{
  "rope_base": 10000.0,
  "rope_fraction": 0.75,
  "beta2": 0.95,
  "batch_tokens": 65536
}
Each number is 200 + 40 x the weight over its row's rms, rounded and kept within 0 to 999. Layers, rows and columns count from 0. The size before them is the row's rms in percent of the matrix's.

# layer 7 MLP down (transposed), 1344x512, rms 0.0269, rows 524-560, columns 384-447
089,190,244,182,197,212,205,218,211,191,202,247,256,192,197,252,207,231,128,189,157,196,210,216,152,245,221,172,175,135,254,244,187,213,197,197,172,205,212,199,245,164,280,192,231,212,121,148,201,225,153,159,194,200,246,219,191,224,216,168,187,146,158,269,225
103,153,164,172,260,217,242,223,185,189,154,262,146,258,249,209,230,172,254,176,202,219,181,243,293,212,200,155,186,158,182,211,214,145,239,192,263,224,163,216,181,154,216,128,152,149,244,189,157,174,187,210,99,186,236,200,193,230,183,148,91,210,227,159,206
097,274,179,105,196,224,139,153,224,162,263,262,166,285,248,164,163,223,209,207,199,220,185,262,167,270,256,209,209,240,180,183,242,147,284,153,259,192,170,174,134,218,235,220,247,263,119,190,176,190,168,239,226,194,262,212,173,210,207,182,217,193,203,232,188
098,132,270,231,160,166,171,235,205,170,167,188,148,176,194,190,218,180,271,201,162,231,139,235,198,255,220,210,263,247,264,191,232,254,213,96,178,198,253,197,158,173,261,207,271,191,174,197,206,286,160,241,194,152,129,226,188,157,163,232,210,216,228,206,216
101,174,221,254,237,246,155,188,174,241,188,231,187,253,245,164,171,206,179,208,199,203,187,210,250,245,209,189,109,242,123,194,194,148,185,167,226,210,248,212,291,152,210,200,106,211,182,162,159,194,165,150,154,276,207,218,216,111,206,197,204,131,249,214,185
096,213,171,240,213,212,162,127,168,203,160,231,252,129,168,193,181,151,201,216,200,168,200,167,196,227,203,230,224,170,244,161,135,224,179,157,198,180,242,221,194,198,172,182,221,132,213,247,187,224,181,256,118,181,143,278,184,213,254,251,227,231,186,203,235
098,187,232,195,281,187,178,117,201,249,237,186,176,254,187,180,194,260,209,176,232,208,253,220,147,247,209,168,177,173,233,167,172,230,182,221,237,217,171,259,145,175,190,187,227,180,171,172,215,193,244,150,128,248,112,123,188,261,195,251,189,320,212,201,210
107,246,138,168,176,233,211,190,204,178,227,172,149,230,227,174,236,186,159,212,226,179,178,253,129,180,193,223,235,118,173,218,181,142,121,209,182,213,208,115,253,257,196,205,182,184,162,150,283,217,209,177,207,222,178,201,162,157,156,204,173,148,141,185,228
096,146,182,235,228,234,213,150,246,174,204,177,137,221,208,159,186,239,240,240,219,242,187,211,158,222,236,219,125,144,243,299,171,174,187,265,226,234,124,185,261,201,262,153,196,237,195,257,216,169,200,208,218,237,208,251,199,236,162,212,195,143,252,229,204
098,187,190,225,195,189,155,200,138,248,224,208,218,212,252,132,261,185,177,221,244,183,183,170,188,191,172,234,175,195,201,171,212,107,148,212,172,206,150,244,190,180,198,202,282,119,245,150,197,173,184,176,126,242,238,242,229,206,163,162,150,157,201,156,170
097,176,167,181,256,195,190,220,176,187,149,206,164,187,211,151,198,254,193,128,247,153,260,219,137,147,197,132,118,215,195,163,152,189,164,207,202,201,234,250,217,171,177,169,222,193,188,182,213,167,223,277,201,227,223,137,183,204,201,277,240,193,185,250,168
095,253,241,226,240,234,204,193,204,180,156,234,255,249,181,202,236,285,141,247,183,191,137,255,141,207,223,179,129,244,238,190,165,215,214,208,210,261,187,189,242,132,212,127,196,202,242,221,207,224,232,187,278,145,218,202,177,229,225,259,232,257,246,257,177
101,184,201,191,256,186,223,234,184,274,248,119,219,208,229,235,254,235,147,168,174,216,238,234,150,249,231,179,229,241,247,185,178,164,185,198,178,179,180,241,145,78,205,116,279,121,168,233,149,246,241,228,246,230,210,220,191,186,254,141,227,165,233,241,180
101,204,145,94,208,294,242,223,169,220,221,202,198,146,213,117,260,238,177,203,246,174,177,210,188,189,255,211,255,219,158,129,162,138,209,231,196,258,254,235,237,150,198,226,216,197,142,168,208,237,109,255,200,177,182,150,203,231,158,134,249,154,142,185,216
098,195,195,166,152,204,256,210,242,239,233,231,252,219,220,209,232,247,220,82,151,208,188,207,189,152,182,242,171,199,253,175,242,207,142,183,197,249,226,208,181,201,214,219,229,207,215,229,157,136,246,211,188,175,207,179,199,237,175,158,264,239,243,174,167
097,222,185,199,228,192,216,222,239,140,193,110,197,222,174,201,204,177,232,176,191,217,171,221,156,176,184,238,266,182,159,272,209,190,171,177,209,173,219,160,147,243,241,234,157,174,244,213,197,179,189,223,220,283,135,195,193,200,171,171,120,218,139,237,223
100,143,166,185,171,194,154,157,247,201,179,168,122,170,186,191,177,177,267,185,201,139,210,213,156,206,196,264,138,196,185,200,189,214,241,191,221,242,169,211,237,176,267,217,238,165,165,200,177,235,220,133,276,179,160,196,284,206,224,182,227,221,227,236,158
096,252,159,288,267,201,171,187,163,190,217,171,205,295,211,194,155,250,222,268,206,230,242,148,196,197,212,265,243,196,171,197,109,206,207,250,152,185,259,193,221,233,98,194,206,172,170,158,172,176,262,172,245,230,247,258,234,194,169,229,202,225,164,270,148
097,251,200,153,240,139,189,273,172,183,190,158,183,182,219,191,207,167,211,178,211,198,230,281,179,222,159,151,230,161,193,167,289,216,223,189,160,166,189,143,221,238,134,175,281,130,239,138,216,219,192,191,260,220,165,187,112,260,161,214,256,260,189,233,171
093,196,257,181,209,193,200,236,146,196,251,152,163,172,76,227,278,285,192,194,192,175,200,209,191,191,267,155,171,186,181,174,254,172,147,169,195,188,183,147,228,234,241,171,201,204,193,273,160,190,233,286,124,250,213,282,180,169,254,239,205,221,185,195,220
090,152,169,198,180,170,209,194,194,234,179,195,172,124,187,176,211,288,308,221,145,170,235,203,215,176,214,139,141,259,184,224,203,204,175,191,166,208,172,180,193,206,170,246,184,176,265,207,198,167,236,123,177,249,208,234,190,164,164,153,264,177,205,214,163
100,218,117,115,245,252,125,183,145,142,212,236,175,199,165,217,148,176,186,193,109,232,303,284,217,198,173,222,219,239,203,190,225,217,241,273,176,138,228,245,236,297,93,206,238,165,154,200,152,275,241,182,189,245,143,212,250,226,157,133,112,171,151,235,214
092,205,256,180,195,215,237,273,287,201,142,139,221,248,212,256,178,223,169,150,281,213,279,192,239,198,218,204,150,227,225,218,204,95,279,159,149,128,174,222,209,197,273,201,201,168,209,183,218,226,218,230,147,208,205,222,232,201,216,202,219,166,233,245,156
091,270,149,168,202,219,167,149,171,128,142,249,265,226,198,185,237,223,189,175,227,234,178,230,230,164,207,198,263,181,131,156,256,163,178,279,227,207,151,242,228,177,189,161,131,213,226,200,168,188,186,232,234,159,201,227,188,238,184,240,195,176,199,146,198
094,187,157,230,218,177,202,171,232,215,248,138,185,177,198,202,131,166,165,171,196,164,214,217,248,251,185,107,141,194,222,197,246,211,166,157,242,234,186,201,165,149,218,149,183,211,192,191,173,179,191,230,139,205,110,194,184,225,186,235,175,98,130,188,292
105,265,157,271,241,210,182,225,203,208,211,260,209,221,206,125,168,253,265,188,183,171,240,166,153,204,236,160,166,206,229,218,240,177,250,101,274,231,219,178,192,186,128,223,189,147,238,220,207,193,266,216,262,181,224,145,212,259,132,171,170,219,195,165,206
098,261,246,152,191,160,177,209,243,254,219,216,108,160,195,241,240,250,239,161,192,144,296,176,148,153,224,206,223,298,252,238,277,202,183,214,156,211,135,217,100,222,276,202,233,127,182,257,188,176,245,198,91,174,182,165,216,146,175,175,201,224,205,289,239
101,206,125,209,239,184,206,140,126,190,174,183,171,133,234,176,251,188,185,177,196,254,240,172,103,186,241,217,220,143,163,250,242,173,236,307,257,208,184,229,285,133,231,189,179,196,179,234,206,217,204,214,216,223,242,233,191,247,256,115,161,271,251,303,189
095,173,223,240,259,157,204,239,214,162,168,237,173,185,202,163,156,174,134,259,254,221,249,213,219,213,251,165,191,244,258,122,172,203,197,214,199,193,230,163,232,195,165,197,278,205,199,220,179,140,369,212,203,200,226,207,230,138,221,172,191,180,245,249,251
095,198,241,233,198,233,165,218,282,156,227,230,207,204,259,170,140,222,149,132,237,150,217,197,255,140,142,153,140,165,188,171,139,195,201,120,186,201,219,183,224,205,127,205,242,108,227,222,249,212,105,263,249,73,233,183,204,156,166,248,243,163,205,184,178
096,213,151,194,108,212,205,153,210,227,184,209,261,190,175,251,262,223,153,249,163,231,133,171,163,204,177,232,215,231,170,192,194,214,211,205,288,156,178,122,251,195,222,188,186,263,177,193,242,226,194,241,235,195,214,244,208,142,104,191,249,153,226,228,174
093,180,192,260,215,201,177,184,296,132,208,213,179,198,237,206,277,220,204,262,193,234,173,172,203,218,170,243,266,175,194,187,251,267,153,117,184,231,182,280,242,277,260,253,137,234,126,172,225,189,241,170,169,217,218,191,97,199,199,192,169,207,189,233,212
095,220,209,237,225,230,156,191,187,217,179,146,145,223,246,204,185,142,196,229,187,190,176,150,222,182,250,260,181,158,151,156,182,144,233,238,189,138,159,203,174,248,206,223,160,214,219,175,169,146,144,232,260,161,227,196,284,254,164,250,231,177,149,178,175
097,251,208,95,208,144,189,206,226,156,234,264,214,151,191,190,235,237,187,231,262,219,215,288,176,228,202,161,167,190,138,205,138,179,208,124,185,161,204,176,242,197,142,258,188,217,171,210,210,225,226,156,155,171,220,210,98,191,209,211,185,217,124,264,207
103,282,239,186,221,177,171,164,249,180,209,214,205,223,211,128,101,167,246,140,204,134,147,228,180,234,214,170,212,158,225,184,163,236,130,218,174,140,224,172,237,189,236,175,183,232,213,148,203,187,264,222,181,156,221,131,207,206,140,197,205,224,194,205,257
102,278,241,197,142,132,248,207,239,202,274,208,143,233,160,96,156,258,230,156,197,181,168,188,218,169,161,258,203,209,191,253,286,205,145,224,172,255,246,197,217,190,236,165,223,176,126,155,239,155,209,171,227,149,181,155,219,228,160,238,206,182,176,226,147
093,252,209,172,197,206,96,223,224,216,177,202,251,246,223,183,217,257,239,200,135,184,174,83,281,123,185,190,172,193,194,231,249,209,196,177,207,184,191,253,166,186,219,96,186,266,262,245,186,96,188,146,114,212,155,231,156,220,193,213,183,137,251,153,175
# layer 7 MLP gate, 1344x512, rms 0.0289, rows 525-560, columns 384-447
103,220,146,186,208,197,153,204,216,179,236,197,214,258,191,181,164,196,199,221,205,258,144,198,177,267,170,146,246,135,183,226,198,235,278,155,264,229,169,129,250,222,143,259,175,241,228,274,245,200,143,224,224,190,193,188,225,217,215,192,215,231,152,204,222
103,250,180,165,233,242,199,126,174,170,194,234,208,242,237,208,156,159,262,227,144,203,172,239,129,169,249,215,270,243,185,199,155,191,216,165,207,155,113,232,201,221,182,255,164,199,223,190,183,113,180,267,207,210,246,176,157,242,168,170,184,298,220,261,122
096,238,209,217,201,296,181,237,220,227,254,195,235,150,248,136,201,237,180,245,213,222,227,164,143,246,200,160,150,187,229,170,242,179,189,252,133,226,245,221,197,214,183,194,236,190,161,260,201,174,262,240,237,186,190,213,186,221,191,170,215,185,151,186,160
098,220,161,168,192,179,195,202,112,164,163,168,255,203,282,180,227,199,130,219,161,179,193,155,182,233,158,184,175,182,200,243,203,210,244,127,164,209,206,167,193,155,180,183,231,249,175,202,227,185,201,197,208,217,247,215,259,210,151,267,197,186,111,188,222
096,198,159,181,266,226,165,150,201,188,206,161,189,205,185,156,243,231,173,197,177,198,183,198,162,206,183,195,190,183,250,157,179,240,234,192,220,197,238,243,167,154,198,205,224,143,236,213,218,231,205,268,186,181,124,210,195,257,120,229,182,193,208,240,198
104,177,265,214,257,163,213,149,234,286,212,181,138,189,210,210,231,213,137,145,203,175,231,207,228,258,209,131,194,195,222,176,198,230,122,211,248,259,157,198,170,144,240,168,253,202,184,152,206,178,205,170,196,246,151,182,194,239,213,208,135,262,232,236,208
103,194,222,201,222,208,184,265,142,178,216,174,149,38,226,208,203,180,132,181,205,180,154,200,178,152,308,152,235,190,125,175,133,150,189,230,230,180,189,188,264,172,196,234,149,292,259,189,231,182,170,220,261,178,139,237,227,273,233,132,171,187,200,204,213
097,121,182,216,234,232,196,144,264,194,229,169,157,255,184,130,209,182,219,211,207,218,146,173,166,212,189,178,142,136,201,241,150,202,192,210,222,238,132,201,253,190,231,150,206,247,147,238,215,183,222,175,197,265,197,221,207,218,143,274,184,171,243,257,229
096,168,192,134,248,131,156,210,161,272,268,161,156,277,211,194,249,203,241,260,173,210,196,198,194,125,244,312,274,230,176,175,174,163,194,231,223,115,193,236,177,209,117,226,236,169,257,220,245,151,173,179,204,244,174,229,152,191,220,174,195,169,255,192,185
096,190,151,178,203,157,181,179,220,247,147,225,206,241,166,120,150,208,158,198,241,192,237,139,155,162,221,218,116,235,178,189,144,200,255,133,265,196,200,247,212,222,260,149,165,153,183,255,276,184,225,271,225,250,260,210,282,177,175,248,222,188,214,282,223
098,136,163,186,193,188,270,216,205,217,181,224,164,205,233,164,90,143,261,170,208,208,182,183,231,243,158,227,223,235,210,214,195,158,202,206,254,144,204,199,122,236,139,217,229,141,211,209,188,230,182,158,185,136,161,190,192,126,240,234,205,86,122,235,211
104,192,221,239,176,188,236,191,175,198,214,206,241,187,148,167,146,248,225,226,204,272,221,106,140,181,259,179,188,279,246,166,193,235,224,178,190,158,176,210,244,198,215,242,156,284,161,185,207,236,161,181,138,153,151,225,255,203,135,174,212,199,210,165,232
100,123,134,198,162,242,212,180,215,235,187,188,204,222,238,204,242,109,198,227,300,183,215,236,197,169,226,252,241,169,225,126,190,190,169,239,193,216,211,293,206,204,231,221,157,240,119,155,235,228,110,231,196,206,201,171,153,168,242,199,172,160,200,183,179
104,186,201,97,141,189,234,145,210,170,238,191,207,183,221,195,243,197,247,144,179,161,198,198,195,156,242,127,207,220,276,199,232,149,161,175,184,256,214,165,129,215,192,217,176,196,219,185,248,183,260,237,160,204,232,134,203,247,172,173,165,280,199,150,176
097,205,199,144,229,187,161,181,165,264,182,251,221,209,227,193,207,195,141,237,142,223,247,193,222,109,202,200,127,198,173,138,228,188,208,228,153,205,202,215,195,185,121,111,257,181,127,224,209,159,237,209,244,172,273,200,215,154,178,254,277,223,237,166,168
102,185,275,158,263,161,187,222,181,266,215,220,236,214,206,212,226,243,194,196,167,196,214,228,174,150,192,227,189,247,202,155,138,157,140,212,214,201,244,163,214,199,128,178,192,218,169,187,261,200,187,220,250,207,211,272,262,241,161,260,148,233,170,151,213
099,176,220,134,123,206,271,200,196,187,157,254,197,78,245,210,162,146,269,150,193,205,199,192,191,182,215,149,144,193,235,191,283,198,183,142,223,240,252,199,194,136,195,146,240,198,230,213,171,261,194,234,140,153,160,176,185,217,166,160,269,227,174,277,192
096,173,157,248,202,236,197,211,232,143,220,159,246,206,225,235,219,203,206,223,216,193,166,148,223,215,218,257,84,242,190,194,130,246,212,242,276,244,252,306,207,182,192,185,152,256,174,168,182,184,206,243,149,234,200,196,321,211,225,224,175,220,201,243,228
095,302,169,179,213,179,156,265,262,164,202,157,154,198,211,242,157,175,240,202,260,180,236,233,244,240,153,218,225,210,132,224,224,152,246,231,181,237,159,211,135,168,164,148,200,156,148,126,153,201,196,235,183,239,230,143,170,180,185,263,128,203,184,234,170
092,186,201,285,190,168,264,179,193,113,295,210,105,225,169,170,180,116,143,249,276,185,175,149,198,222,238,241,210,149,183,231,261,175,263,250,180,108,167,198,218,205,205,213,266,197,153,242,189,220,238,230,249,229,161,216,198,284,253,161,202,188,130,184,161
101,226,234,115,218,204,169,176,240,127,196,250,194,156,207,147,156,207,176,175,183,150,218,223,154,112,191,170,218,181,157,210,220,266,188,242,178,255,225,254,256,295,142,142,252,178,184,156,184,245,206,238,249,194,175,205,243,216,152,162,233,318,244,235,175
096,205,135,233,239,177,181,153,105,178,246,260,216,155,179,73,200,164,202,258,152,221,158,252,172,246,246,138,226,205,163,195,185,276,171,257,262,225,187,146,149,220,203,167,222,236,164,212,161,171,178,204,251,243,177,167,123,171,195,181,140,242,205,203,237
098,288,222,280,199,155,261,195,153,137,212,247,264,188,205,140,206,196,217,208,216,154,184,243,191,184,150,225,210,165,187,239,195,125,208,237,222,205,166,194,199,142,235,150,155,258,246,205,152,296,219,197,200,188,182,267,203,211,272,207,159,141,216,214,206
090,210,178,223,206,127,245,193,203,312,253,152,184,130,210,244,181,148,163,164,190,230,189,170,228,222,199,166,140,248,203,166,191,229,113,191,243,218,214,222,197,151,220,104,247,214,181,188,249,189,230,241,134,198,135,200,200,220,229,233,159,138,108,226,287
104,167,169,189,168,166,271,177,153,216,179,186,217,181,176,214,202,191,175,152,162,252,219,215,214,238,165,207,174,160,144,185,258,207,161,158,147,185,217,204,179,175,209,227,201,118,212,189,248,166,143,241,166,160,233,256,178,208,260,261,220,152,210,276,188
100,240,165,187,231,150,170,158,241,181,140,181,188,243,253,162,204,208,249,124,157,203,215,190,253,218,242,207,180,285,185,253,195,224,88,174,275,193,171,160,194,157,195,189,170,224,153,178,231,195,170,188,174,177,156,182,189,169,241,170,175,174,189,175,209
105,165,209,204,199,198,241,195,147,184,164,199,196,195,175,249,232,170,174,213,202,200,221,189,183,194,249,145,213,192,232,246,153,145,175,125,225,131,252,148,199,175,131,251,225,198,187,149,169,191,232,150,217,117,166,197,186,134,230,240,223,149,181,188,193
098,212,187,274,241,181,173,209,213,173,272,260,223,157,141,168,201,184,175,222,254,265,231,188,160,210,166,197,230,184,228,138,208,238,177,217,175,197,185,187,185,238,200,169,256,191,249,217,271,191,293,229,180,206,188,187,219,176,228,194,206,199,213,237,299
098,141,200,273,174,199,202,231,148,231,266,121,108,177,176,220,247,205,313,214,210,265,143,203,164,184,186,188,201,257,199,119,235,228,203,266,221,232,148,176,194,230,234,226,149,190,238,187,191,218,238,183,267,235,132,171,153,179,225,219,217,157,262,222,188
098,247,252,247,147,169,239,234,166,195,224,165,185,142,203,233,226,172,205,156,169,231,200,245,193,235,142,207,149,278,146,211,125,245,249,132,203,211,186,147,241,237,226,216,179,265,286,230,235,179,258,233,209,218,192,195,293,254,178,172,168,121,307,221,208
096,267,222,145,155,156,260,200,130,260,196,232,258,170,226,216,155,176,187,170,152,251,312,237,181,245,269,225,113,203,248,180,114,145,211,196,198,177,186,140,207,170,205,125,202,201,238,202,214,166,157,253,225,187,212,216,297,221,227,210,201,165,272,206,184
092,258,208,253,246,239,141,219,127,205,194,146,158,215,222,203,174,91,214,246,140,218,193,178,159,149,277,276,182,188,162,134,154,148,223,209,221,112,188,187,143,246,206,256,182,249,223,190,151,163,181,233,248,172,252,223,271,259,184,264,248,174,147,171,190
096,165,172,237,122,200,189,163,199,211,145,177,171,279,262,142,145,172,164,184,144,208,138,149,210,225,209,291,252,248,255,207,166,177,90,253,238,184,218,210,162,165,211,177,263,198,227,206,177,194,138,229,269,202,171,146,319,203,253,187,229,176,256,131,154
101,200,246,206,227,178,207,172,230,147,173,214,199,170,154,179,207,212,230,230,183,229,236,180,132,223,175,223,235,233,203,199,184,144,217,250,163,210,200,210,208,172,142,186,194,225,132,244,227,198,167,261,296,207,200,175,188,160,103,208,168,188,206,201,264
103,216,204,158,206,216,135,232,259,209,210,247,230,177,130,184,217,285,136,169,199,199,177,111,227,187,216,182,158,180,187,260,269,181,246,148,158,241,176,183,210,163,207,172,216,228,138,147,184,174,198,170,237,210,170,204,194,257,168,283,136,153,213,218,155
099,176,165,162,248,237,150,193,179,192,271,255,235,227,207,170,174,163,183,159,229,194,213,175,233,228,209,206,190,181,290,191,269,135,228,209,167,218,151,207,203,208,237,170,265,192,244,236,186,293,194,210,149,245,235,226,172,147,222,243,202,200,242,216,273
# layer 7 MLP up, 1344x512, rms 0.0302, rows 525-560, columns 384-447
105,217,185,126,201,180,211,198,128,181,242,289,190,217,239,207,164,227,169,192,206,234,264,250,212,180,147,194,195,222,193,267,138,198,255,177,236,202,209,159,225,231,153,224,171,204,149,215,247,214,174,163,147,231,251,213,154,122,200,131,221,170,180,267,154
096,143,151,181,206,206,204,229,197,251,158,257,239,134,177,217,151,159,196,247,210,175,262,159,248,164,164,195,169,219,177,223,187,219,224,190,163,174,254,218,190,195,193,224,109,131,235,167,208,199,244,214,259,190,167,259,160,278,217,212,187,216,171,198,229
099,231,228,265,156,245,230,204,232,241,194,265,172,223,267,180,193,192,239,276,218,210,200,197,186,226,218,197,181,219,228,152,181,235,238,205,145,148,280,257,123,233,219,144,219,194,222,173,169,239,230,185,327,153,208,293,187,173,211,235,201,176,201,207,147
097,216,214,212,215,204,213,246,211,231,239,161,191,211,202,304,179,158,228,252,243,227,204,247,111,205,135,197,228,202,140,241,214,270,194,170,125,153,193,168,208,193,228,237,138,245,202,194,179,289,215,208,273,219,265,102,200,237,209,213,185,194,210,127,180
094,187,168,167,143,256,196,141,237,234,233,151,132,200,236,262,139,235,210,195,176,233,214,266,252,176,176,219,215,191,197,200,214,184,288,207,194,164,214,176,217,224,160,237,191,197,185,201,186,230,220,137,238,194,256,262,181,192,233,271,214,220,106,152,240
102,195,180,197,210,224,199,189,176,249,155,249,248,177,212,152,238,182,189,261,241,173,163,270,251,176,199,240,176,250,133,189,213,166,163,167,143,198,265,158,195,193,212,160,182,188,284,250,192,208,160,222,296,173,222,261,135,151,190,222,249,209,205,117,199
113,244,176,174,177,193,190,196,213,237,211,167,184,217,225,200,150,222,255,252,220,218,232,263,287,159,179,234,259,209,255,273,220,175,224,162,161,222,176,202,150,219,233,187,257,139,181,204,183,153,253,131,202,143,139,204,182,211,291,187,202,173,144,178,186
105,190,192,262,245,200,234,243,184,285,203,219,256,144,218,250,226,248,91,191,228,162,162,201,171,193,223,202,172,329,156,172,124,235,154,261,173,176,220,271,153,175,177,179,118,183,183,154,274,209,180,250,204,161,181,171,222,199,242,249,255,179,216,184,213
102,200,160,165,219,226,236,251,114,221,138,253,229,125,260,189,228,199,156,173,159,234,260,115,147,161,212,218,196,175,253,161,151,193,116,184,136,212,208,166,225,179,225,154,166,208,147,191,212,161,216,162,250,126,171,205,322,187,256,209,213,195,204,225,205
099,189,194,237,236,177,161,174,150,143,224,202,241,145,172,219,230,174,206,90,153,209,199,211,204,214,197,219,199,247,207,161,257,232,129,236,136,268,206,142,172,179,150,180,239,299,219,147,165,167,254,216,157,197,121,217,153,243,224,142,281,223,197,149,173
092,136,219,172,200,187,160,190,186,193,304,185,136,177,238,242,216,140,287,119,197,241,222,213,230,199,194,239,260,166,157,270,292,217,225,185,255,150,191,170,146,229,221,341,139,232,164,200,189,199,194,224,144,273,250,249,239,151,179,207,163,152,191,167,206
102,228,215,267,236,178,156,142,209,153,204,218,220,135,156,233,251,267,283,204,197,245,173,127,166,242,178,168,128,201,259,211,205,246,140,241,249,220,213,103,107,242,271,200,170,251,173,191,170,243,167,212,143,207,295,190,235,229,135,174,164,209,173,161,202
097,211,188,229,182,130,270,208,220,196,140,188,162,218,195,253,202,257,208,160,164,226,186,205,209,191,237,167,233,287,151,250,233,220,219,174,268,181,202,176,132,213,182,214,185,202,186,176,232,273,249,203,120,223,203,214,237,121,229,302,163,185,186,212,169
100,196,231,258,285,242,153,182,189,192,214,179,137,208,223,205,127,215,222,264,253,175,170,181,182,248,249,204,255,197,144,229,181,198,258,215,176,172,163,236,219,196,207,185,126,179,142,222,184,250,155,150,242,220,163,249,223,183,249,205,157,172,224,213,225
098,253,207,137,259,224,237,188,125,160,254,166,176,197,145,219,184,180,235,225,150,217,181,178,137,184,192,221,194,196,245,196,286,157,223,271,117,239,221,166,202,236,148,126,230,135,219,197,220,243,250,154,208,162,222,231,224,205,220,267,238,175,232,237,111
114,191,198,191,321,194,170,169,202,223,176,193,164,231,169,233,267,242,190,237,203,148,198,204,185,191,173,290,219,186,181,218,194,210,193,177,256,166,212,213,217,215,167,151,253,173,193,162,255,193,239,216,226,226,172,317,224,249,113,209,178,193,133,138,191
091,190,249,145,150,163,242,243,284,233,235,198,197,172,241,206,249,161,259,166,186,246,136,226,216,158,207,205,182,240,263,175,194,175,133,173,224,243,127,199,201,149,223,214,237,200,248,215,229,219,176,270,91,219,174,129,193,203,178,167,198,261,264,175,211
093,158,183,258,230,264,229,194,236,217,219,192,198,233,245,236,191,163,212,203,254,151,129,196,196,176,230,236,198,209,172,219,188,229,194,211,213,252,220,302,212,154,219,267,172,237,188,165,214,161,167,161,189,253,157,212,264,242,186,138,156,163,205,206,169
089,119,192,215,160,196,204,236,167,266,117,218,182,256,275,251,219,189,219,207,189,219,157,154,239,182,162,184,217,264,209,232,218,251,214,238,182,203,304,219,258,211,139,215,239,217,211,187,209,214,187,136,279,190,217,193,240,195,144,154,191,177,212,210,157
088,203,230,185,247,229,191,139,212,271,230,207,222,292,250,231,177,177,113,182,166,187,185,221,175,216,156,204,234,216,222,176,192,187,199,175,194,192,282,215,252,216,222,174,234,224,154,215,159,206,200,242,221,179,251,171,279,235,213,215,190,231,196,184,163
099,204,214,259,194,172,280,172,254,201,260,220,155,265,125,232,212,235,198,195,225,252,223,175,250,248,141,149,153,186,193,231,227,230,191,144,169,210,210,137,158,219,156,147,232,226,185,211,176,195,206,145,135,177,295,105,205,174,228,261,310,212,232,206,238
091,183,137,223,201,178,236,207,183,195,251,200,93,269,181,152,171,155,244,217,248,187,134,204,78,230,224,140,224,303,202,239,195,239,120,173,250,243,162,135,179,234,207,220,321,179,152,197,155,205,246,206,187,268,227,247,149,220,230,151,188,159,155,220,187
090,197,207,263,179,205,239,236,265,236,265,100,121,198,213,227,242,197,260,182,152,174,213,173,166,296,206,244,175,199,249,249,174,282,176,126,159,213,287,197,130,265,251,228,265,165,190,266,215,197,223,139,193,222,174,191,221,176,170,177,217,211,238,218,188
089,226,165,81,212,181,186,196,218,132,168,257,274,144,266,202,238,227,165,224,157,197,252,223,211,243,187,171,169,191,223,193,228,198,238,148,211,136,174,174,216,267,225,265,158,240,137,198,178,210,122,239,248,171,265,136,150,223,163,200,218,256,245,152,210
103,230,141,311,154,195,208,196,241,178,178,182,307,254,144,166,231,137,106,197,280,157,216,158,168,166,193,210,195,238,227,173,209,247,177,223,198,170,190,243,163,172,240,192,222,191,226,209,208,191,242,135,195,157,168,153,212,132,232,211,233,166,257,238,264
096,184,130,168,206,243,192,180,215,249,198,235,261,180,191,165,225,155,191,199,225,228,239,171,221,204,184,270,181,197,152,149,135,168,149,213,244,231,226,191,195,200,178,159,187,344,254,183,212,136,177,234,193,211,240,234,234,244,205,130,237,275,203,162,195
097,129,204,272,219,181,233,187,169,142,194,162,228,244,168,204,206,181,144,239,190,229,240,215,265,151,194,166,239,244,175,213,190,153,220,158,184,117,204,191,198,211,161,214,232,193,208,102,217,196,213,203,237,154,139,203,127,205,208,250,243,209,227,188,210
101,183,167,134,148,201,221,186,173,243,156,194,226,205,285,191,172,192,219,163,114,179,198,230,236,213,254,215,224,221,159,240,175,201,209,226,201,202,239,203,173,168,186,189,178,203,234,156,104,169,157,232,225,166,197,193,218,227,176,164,225,194,167,135,205
092,134,192,210,225,167,200,183,219,190,157,223,223,173,231,238,259,231,252,187,211,217,221,269,170,221,275,235,148,205,174,241,226,241,206,185,234,229,222,215,225,178,264,165,182,208,215,176,188,171,188,155,126,196,265,318,235,205,166,149,224,178,270,235,197
092,177,245,232,174,164,139,192,86,172,222,165,265,218,238,203,164,178,249,164,217,173,207,173,273,211,182,143,261,158,188,194,235,157,136,234,191,174,200,272,159,179,199,211,201,205,180,165,185,208,179,178,235,209,130,228,261,257,274,209,150,108,219,201,216
091,265,196,183,165,190,254,176,192,221,242,245,238,174,255,208,247,202,225,169,197,170,259,190,208,283,203,171,159,185,231,253,160,230,187,158,185,201,174,274,187,189,215,214,177,199,203,198,192,181,246,211,205,256,217,175,239,205,206,163,125,180,194,188,134
101,220,160,209,255,168,210,172,201,155,173,199,262,140,221,106,144,284,163,225,137,230,222,177,291,180,228,121,218,194,245,194,169,186,163,179,199,237,101,259,173,124,179,145,212,165,200,118,257,220,141,278,225,174,193,177,188,212,238,238,182,283,223,252,262
095,181,246,217,120,252,215,175,160,250,234,134,148,246,197,215,199,153,225,125,220,203,160,215,206,222,247,168,246,146,254,225,226,251,212,224,168,226,236,193,199,240,253,210,212,189,177,177,171,225,173,198,155,210,120,169,321,209,220,199,247,149,192,132,186
104,189,234,131,216,186,278,190,190,213,235,196,179,270,289,149,118,231,161,206,151,248,167,189,255,184,217,123,149,166,250,210,222,211,175,178,280,178,241,209,189,287,270,250,192,176,173,124,181,178,163,201,150,257,247,165,185,221,166,193,163,119,166,222,244
098,191,178,157,206,136,105,173,199,124,230,199,265,219,166,237,155,141,132,120,201,236,278,191,172,255,155,248,106,170,174,180,212,187,197,152,162,230,185,222,193,130,138,154,162,222,213,203,246,257,162,170,186,222,275,162,203,166,154,194,153,237,314,278,204
092,99,196,211,255,213,279,190,215,253,208,201,177,208,208,189,160,198,198,182,225,210,185,234,154,232,251,223,284,159,259,195,185,202,250,193,174,196,199,139,188,152,172,263,249,215,178,163,205,313,193,212,264,163,256,191,235,237,212,150,182,221,126,206,143